config.yaml
vocab_size: 2844
rope_theta: 10000.0
qk_norm: true
bias: "none"
init_std_up: 0.0442
init_std_down: 0.0111
lr_mult_down: 3.0
beta1: 0.95
lr_head: 0.00345
batch_tokens: [8192, 16384]
train_tokens: 150600000
Each number is 128 + 32 x the weight over its row's rms, rounded and kept within 0 to 255. Layers, rows and columns count from 0. Numbers have three digits each. The size before them is the row's rms in percent of the matrix's.

# o: layer 5 attention output (transposed), 128x128, rms 1.21, rows 82-95,113-127, columns 0-127
# v: layer 5 attention value, 64x128, rms 0.499, rows 50-63, columns 0-127
# gate: layer 5 MLP gate, 320x128, rms 0.34, rows 0-1, columns 0-127
# up: layer 5 MLP up, 320x128, rms 0.374, rows 0-1, columns 0-127
# down: layer 5 MLP down (transposed), 320x128, rms 0.685, rows 0-1, columns 0-127
o113 098:153155099117132111039109126134145107106127137083095058122197074155124092161158135135141137114135135078052157140109123108152158115157083163159088137162151149099155140117174063126191196125079137142070147183129178124135137120116156144132147135126093128127111184149155142181182111154106091097176109106126130081158134188079151107107104163077163111108138114156104121143160060134155119112073
v50 109:103128076159137160142134142145156118120087113163130164122128129104221109150173152071129105154096106142081124175112150212167102108082112114138133098126124139080074146092096058167209105115149143122102176116107115109144155088126109167115129104140128115082135104084139087123170138099211155184079101096166146087126101108090139132146163142120097132181147113149134079179119125181151075174122
o82 078:141084093188155142144127174090160076126175133119069096117129099215161127126133113104104178129140114158200105128129091148140100156144122075131122160164088137093138156122185121099155124086151176088126140127188112159084117125139126126060098125094190143129104065101067116082128073108155118203114140082173134151190100161153097087133128113079169127165160123150127124164123116089104141116138
o114 131:158162158109081079111088143168217096156151141148140069161120109153136142135167115084175079098044107111154125155111096127131110097104107129173127134179182115084149157075139090097162120124087105091136115182151147136113164119172101155170173112149133141181104162088136122070158119129108175116096142114113164113121117174092106108113134130124121133124079145171178088207101104126130149143041
v51 107:086157142151139133127100116128142162141127122117119114161161153173074113109099116115163149142182162097187186074133126176103118125147121143133136129138132133119090061120149042112090167028173167107147108189166144130123151192139080155159084125160151108127126142142175158154095188099133113115161092115115229138114131088157107118089144120113074113126117112098104134120091109171167053140117
o83 079:113150170123134112149107073122068110163100103108102040110112149155111163135136110111136147213157106111150183119119154113125133086178126105143121171139157143201050113158127136100135132170167097139202102091137135104194101176168119122152139058126099110159123201148153102144157147064130168093118141088179129120156156129097103128108080148109068110133105126116082161096101084165128115131147
o115 130:107116161177051100119098157102118126141120117090113134126123169169093081220054158171133121145152113151138178130121106153153184174105147169162052121120129075134120146087130140052114074136128124075171176126130065132129171184147127123140125154129125134136121103104152160097136173148097108099143141052094125133144170154167114108123073131110134094066141099130080158166114152117182157147134
v52 093:152169107112155120115119087128117077140131134115123055193137167117163114174178110156086151104109120071099112167112126155190164123121206086154132108175129086112131142161129180038138142145147103098127125140153113152128149121138158124124071135123195121195118147147126125109155102153134107065133071091125112117108141091135163090118180148093053100130090120140172153135160107133181041095116
o84 083:124169177139121079118200121162119125178084102141143164151150124033117187162150109117054095157128157098095138087107159129122146103148155116099162157128179089151178168106085168126114066115162145195182166134110115134142160112141177128124108116082127114118121111136156192117175095141148083112159147111143105178132081125130113147138112071169096108118101157095081111133075147099120119072072
o116 104:152166100127101114146144109165138031058103181121107161109138184078139098144116167091106154113091135108196104122092100097181193122187110175164135077122138106154142137109148132118158096076127117140111109188135130096142147142154092124102122161176173170174149104137113105087141168114169145155070118131162113120115159132203177109176136128105087101143103152120102112093143076120089093122063
v53 100:126164103160097120080170068111074127166138186160147102160159151106188106068101145076134106132112128117123171098102152105135169139100206073147167154127123148142169133146199082108086121165092086136076129124071081141106103107116084119155165146124147162054146142069113114153091146189164134135149125090130150146171110196140110110165089106135112141080112120130107093143153162184101126124159
o85 074:107101183105119162173133143140121079075153092214137174131124089121192113173150135119113154101152096156133175179111168108117115108143096097080094118190171091190115153104118135049135128074099103153138135117161094129168111131212113098107074127148130059098188123133137099166120092110118157133154108135080174123107078154193098115116076118130124128167121156163090136135110168102132142132115
o117 121:151150110088146176136165100097145121101158141132122107206113120176108142128104116098095127055153107096130121134131190133153120158093156100148070089078146092099173093164137181192148149120152124118076166166045119100086122136089127137139159105141112131065108098191135122142082137155175200128093118084161140120195126105110147123122116103071159165093166133176126081123163150139159157100085
v54 099:084147124105099157123125102111122147110060112132138141123148126153151115188123104116132086132112193126149126141171108083130165117144102109139096111160132095148137136111067054168135132134167113198136110104110147139128169187145088163159081116141126177135163090094104171131088114099028199150181123092110173161167095123107108158123141120180149145145164105151157161145060055065126099148086
o86 087:131093146146137102186168118115137152195126110095099123116147094145174156170189118140133056082153097212129120106130087175076164117115081162127199113106129157129122164136103077123184106141117177136117162102107072125163135136117104126169117167180125159108103086154132123127120157176169159144123173114071117102083130131126114093091108110170141145117140167064108111138068078129126057154079
o118 109:147114182082182082109073158113090108173151082144160133113161144148122125126110150136093135195123141147142181135097143147087156124061120174134143183123185112093107063108106126102065132157115086174180165099151091113094149133110171096104170144113103147108146162074176148120101137090075133165136076192108105137146096070143135066151090112159123146126180110158157127183092109102162152113117
v55 097:172144116101124035153143097121175128164117128123151087134102090100138112135144127125085097120128080171073140150111115125163117088186119130134131125102094078118140194108126111186132106149039152089169139113162179114172125135090160109140131175118147104188191131207105173059137127157100129111114131141141130151116116142081141100147152106162075151142116088187132232127101119146109102115125
o87 085:084125112149159126139128118119090131104086090064140168094126119092184131093159135170154072121164153142100229138124156106128128111107089090127131085083166109155050070105141163095100146149083138161166098137160131151141099152164111110132076086152152167093179138179178152106162159135072190102127140167147112098145119177117104100133124094073128154167103068176135126113163180130103134159125
o119 110:170153115152151061125144108186167093123099146128157144125122165126093139065156137084085140150130127168166117081107107150133100068143052118095146096081129152100131126069128208141110119147109101148111165147164150111155115108104109146130169164183127123122129182085079113123136168066124180120114125129158109140122148162135131136113148095189058093164144148092188221087075122101132101122164
v56 095:123091144140153125160085115174141123140100137164133151114034137128148113116110142147124142162174114107164100128120146173075147164086133121110108162119196118186073112137112126093119126111131098070123120100130182119057096170157112103057144114110090218161161113109145112140193167084164152129121150174108163112089158124127174139172154079096106139045118100151093141140183083117102157144101
o88 097:093169091131180128177075114101119114110133136061153101052069168179167118114150109124110087144161205130153113122111096138113120112140098174109147111113087133165077102141141163099171153114138112118106151130158163134160141142172095112105148135162114149114169156110071167120096166128085119141149098074163160154089102143098191131152105078062199136076109115114177158123136099116158182085178
o120 106:146053104106107102147152117189093132141131144144091154141048137159113098189122111162110134113123137061112093139127113112079121171152147130112145153154190136133086101154097130106180089119125176137089114109139172163085094168132201094075152126077056162132109167157162131156121131118122127149174090131152167117133115156118157121148143177075109109168105116167087083087096172120121161211084
v57 097:137128091182076154069155164149141173126128125104132076093132121110132166109117066134116129151149091176114141134106172091084099144130066100138138121168225129088174150088097089096088160142125122199118145093170159142105107077110178151104085096142162146160147094074129170161116092149163156132110096126146166121108088089139110098165166134050102119135097137112176099155149090170166171144145
o89 085:108113174134080142177119166160103104084150133193151183145179146090100108122083126127170145158112150098152147154100155098173144138100143081063111115093190082144119113126093171088132128146111102214108130110153118115144121157125111118118043176147114098146183164140126135152136137127169164147104084164105103093139086096149101117124085106078110144158101094140092082143063139208139196123148
o121 101:136090228136138131141132082155122126102166173156179147118131107115149157118067125172141080158078157107102111145113124129128120202153098139150091201161204091130133159077118065156081153138090106170099132134170137156096111141107102140155084113141152165150128178137129163113184087142076067146108071161119103141116088097126144101153097165086120137143069104126111093106178076148128136130101
v58 083:147070081143125152223019116155160156174113094119122128178110167070125159183116061101152125152103100086119104160154095116187142164088117133121187188145098112123169132123145170132102143164143131142136147171124131113081115103168089112100125104159168091140104137149127055140143122140153128142075139149098154093109117129160123125091185096071087104127145136157171091146074148137151130103119
o90 097:103167113102106117113132062148134128157193117128079109163200137118150146124101115097108135164081074120085115146148174122149152173139091091122118120127113114183165123094127133136128115084164111174149122116073062136158180088099101117124095128149116110209096199069188117217134112074140148065127128168104121142116132119175162181125141092100124102130142104091151131120143193172125140131086
o122 090:114120120136109064106098159168160097137167179143144154111051174129129116108064101132121124103115125134135123162143137090121169078125168157147109159130071118148140166137127098150163136160081184089116086125192159146110100151125165118086161118133157184170159101145055096098151156096123121134077130087123163118176141151124141113180146142119098139150157215117108048123022111106140119124103
v59 094:157160238108083116164112151161138121102129073076177122135111169109121178128128121188162093136117160102151114123138161144068142118165136127098119164149089097077136132121111194195168163116182146182102115116077104110105096145087081081159130092126166125141105150099090114109090171139129101150152102137146126098176114144122115121138112111092179076186145160149116105128172107118124133061056
o91 102:119133115172160103082113117128194094178157145073133109102154081072181118140152133156136123111132156121149175081159146162089125118092129107093144136128063114154128122128097169087161141042146165149163094131125122148140121089165142088141078123126119183118168097120170177103119120124121117106157115102241131149139110088132132143186138082141133080100076120125120158172058205105105157103133
o123 099:064140164089144134138085149104141150151142113104148120112113154083183137110143128213186047148106143135155182116163144095094168158079165108128125141120026066128135134157107145150130150155204153142153075063106121131108155139128117137128113114094137105165142112173113056085129135128138114155137113174081124088114099112100130172147053090170164141095164143122128111088150115164165115154143
v60 093:108141107137092128089157145133153163133089115148099080136160191108159185127080066101153092134136095145173152155151158165133056162103099168110099092079132102167149146132195123149134107128187101109138166123081113150118080123112174118160137129100096123133101161135143170069136151102148138117148138076124085086123130081149195127105075093123160118097089072141179188180164121148064177135154
o92 089:155139140156139113088129197171159155171195156082108178142133134122162090086094125163159104093098152070090118164139147095127121112114087139124155107067141117123144186136128095166056086161130117105066163129156062102138140083148159137122111106088142152157138164163105139071140140132089089155169131125101160101146157153133169162138152045223120061104100125110139124120077114147125138155113
o124 103:151150112116153112059160101126163170132174139146137129142131179142087168152139121134114100069146105124147115118112158133099113138192111097126114158141085101138164122120089132195146109123094140145121170078105130120164151118118095146171149091140098095155031132170138224149137086132075128051160158077137058100182095150151148150115122080082131119090075107175131150146138134174127079142176
v61 096:184101128108126132138108146189130181190099136081138160095167069134106104156104139130137132175158152137152125132122179114179127091149106100139176127088098095099141123017114154107191141152175146143091173127145125118170177114153147229096105097081118158122148121145115118058112166167096133097153090134124100135090155117140153134116159100109134058093133148111161117132108120110047102110139
o93 077:094175075103099143133137115130117213103074158134094150099108124149107095110127140133193096139097119149108140163102109128174119075163127074126112127109092101106116180131109142133100101157174069096150161138117144091115087092144138097162129185150068120147058133180120144133149128127101120135096124126115155109166229180138185145082155130156109091127131191123147108074153110220147167129100
o125 117:143171133063137065097091201160136161160112109090144184153151125074101135094106123107171161178131139124130131122164121124158134091121107113178165110132088158050107133067149131141158141158171192115106150166188120179143171082139157113111157146122085136128176162136125075113116115221111125138180057130118100143128100151146090126102083091105094141062127144082136089137122092131096130124124
v62 100:144115113146125142133132135112159199115160185079160111148094134079128165072195123176146110089190139123106137074071095108128116143094125087139093099102099109164142091126081145118130133125103170102125185117050198198138124084167151131145095116144113131135097139162090100146103097163155120131175124127119079094133148178162065100180183138140165121101181150089106111145155133146158105070087
o94 089:115101192150140113143080142127106102172102114169072106139171111193166115143104128177119088133152073149183176137148117117119165126182082130107156084145171170151123127136129082107164137089118085106122148105141092113195051125149106109116090139128153150122147104123095149083115165183142099130147153113140117138156149159113094058118135104122144156192177137057109120171104034124146058147125
o126 111:131199103157109132123171138129118170006157186056165157112144107060173113100136126135159104146125130133063123103121155085141133171116107116103073165185102110145129157082138094108131136120173223098131102146118160120098082114093169123109129119167124130100105118170115103159158158166126133121128071134122133058110112151097129146119137167158166143154180120152097169098180095130099095134123
v63 093:108146151102110130126158133077215150129124087169101118128131125107103105069074141133123186115131180145157121177088122129162086137105101140107085132115113155065176192091122108060162176103143143124132125113161193137141120101122126068113161111083127108127122122120140146174102102138092145135140163165090126153201128155154066129137099060145165096168096168106150167120198184120109125059150
o95 074:063097109169065127192129153138109153091057163147091122154167153173122149168151131165112123108117149129099099115103221109154107134142156108123115174105109138093109167093101123128153116162117103101143065122173169171079116127127137104125145123172127086104139115120154133128122180083170142142128135144105093096140135152170100092130074133136153143143140173160171077081143175201103079051055
o127 108:114106111137177118127153086145127204111054109160143159144110170083160125125137118137146103127144138104159114105122142126050126134142088124146086129170119133129147142118125157065112156047107167160127169054127098099131146158163124137118133099097159042130130109153110128148134072173116108132109143192080095099178153149152100092105115118157149111098099153065124199141169177167106133163215
gate0 091:114141155145102132156118165132137142182094165156138159171143102124147087118158155116078095177097154150124134131148127153116065074099085119157074081133084116128129147161108061106122122176142123136110159159118197197139187111138126086086130089125082076089105095055131194061123165120147088102126179106202138121127158127128126154094165139132117150164068178107082131162163135153133085133148
up0 096:122098168139181135104139096171159133168154102156102132104149116104126095132104122123163137162147197112142159108161122097173127077176094121175127159140112119091134159140135131020154119066135133161109103088162075097128102084143163093127132128080137157160124096117140145130150139033140065173156116082189119120104094117087171165113071154127107126134162167124060132184099168139090181127120
down0 093:125167069106156106171174077145140132118128124075093118107132129090109108101149181151154120102124107095134135151100068177200165146194143041129129102173175109131141138111147163127197111122141146104126203106145114098151084118097130065122082121116124082159136179096166131146134137130160141119183131137106109068108164133121088061155110136118094178079170138165135062133105126153101184131140
gate1 101:119104163076139134093138165107127132168107132107157081103136140108100134155116150168137087076157190149073110090165137132077143116111095159145142156097136164113177166135078148080094172127165105112093140135141101095120141202135123157101162100125089154099100124048094117152163162115192110121200128160124134131163109185192126066131088090082148114111127191138147180059115148102094106162138
up1 099:143084129129103154089126168124118166147066116113172118050118085137181152092137158133103142106135138140103117073088106163159144143147083104058117132139119180118147132087129069152175122144135098171070140105163098130186173151141198127082123176134087083125142134112185115107168096131209146089122142158113155165073141116139156122069132159140097154117109129185091163147125121128158046136158
down1 093:158088176115111080105159177071154140143131115136130166119106104169169152142143094164111132065078094152160145108149158165100152147111112136159132169113134100125176087184079146117111129080164111084139095162132146160118114140130111177184153122192122141081153129170081100125090114153080143185103084086089080159084106183157124188079148110159164104166093139156161129140073088063102127112106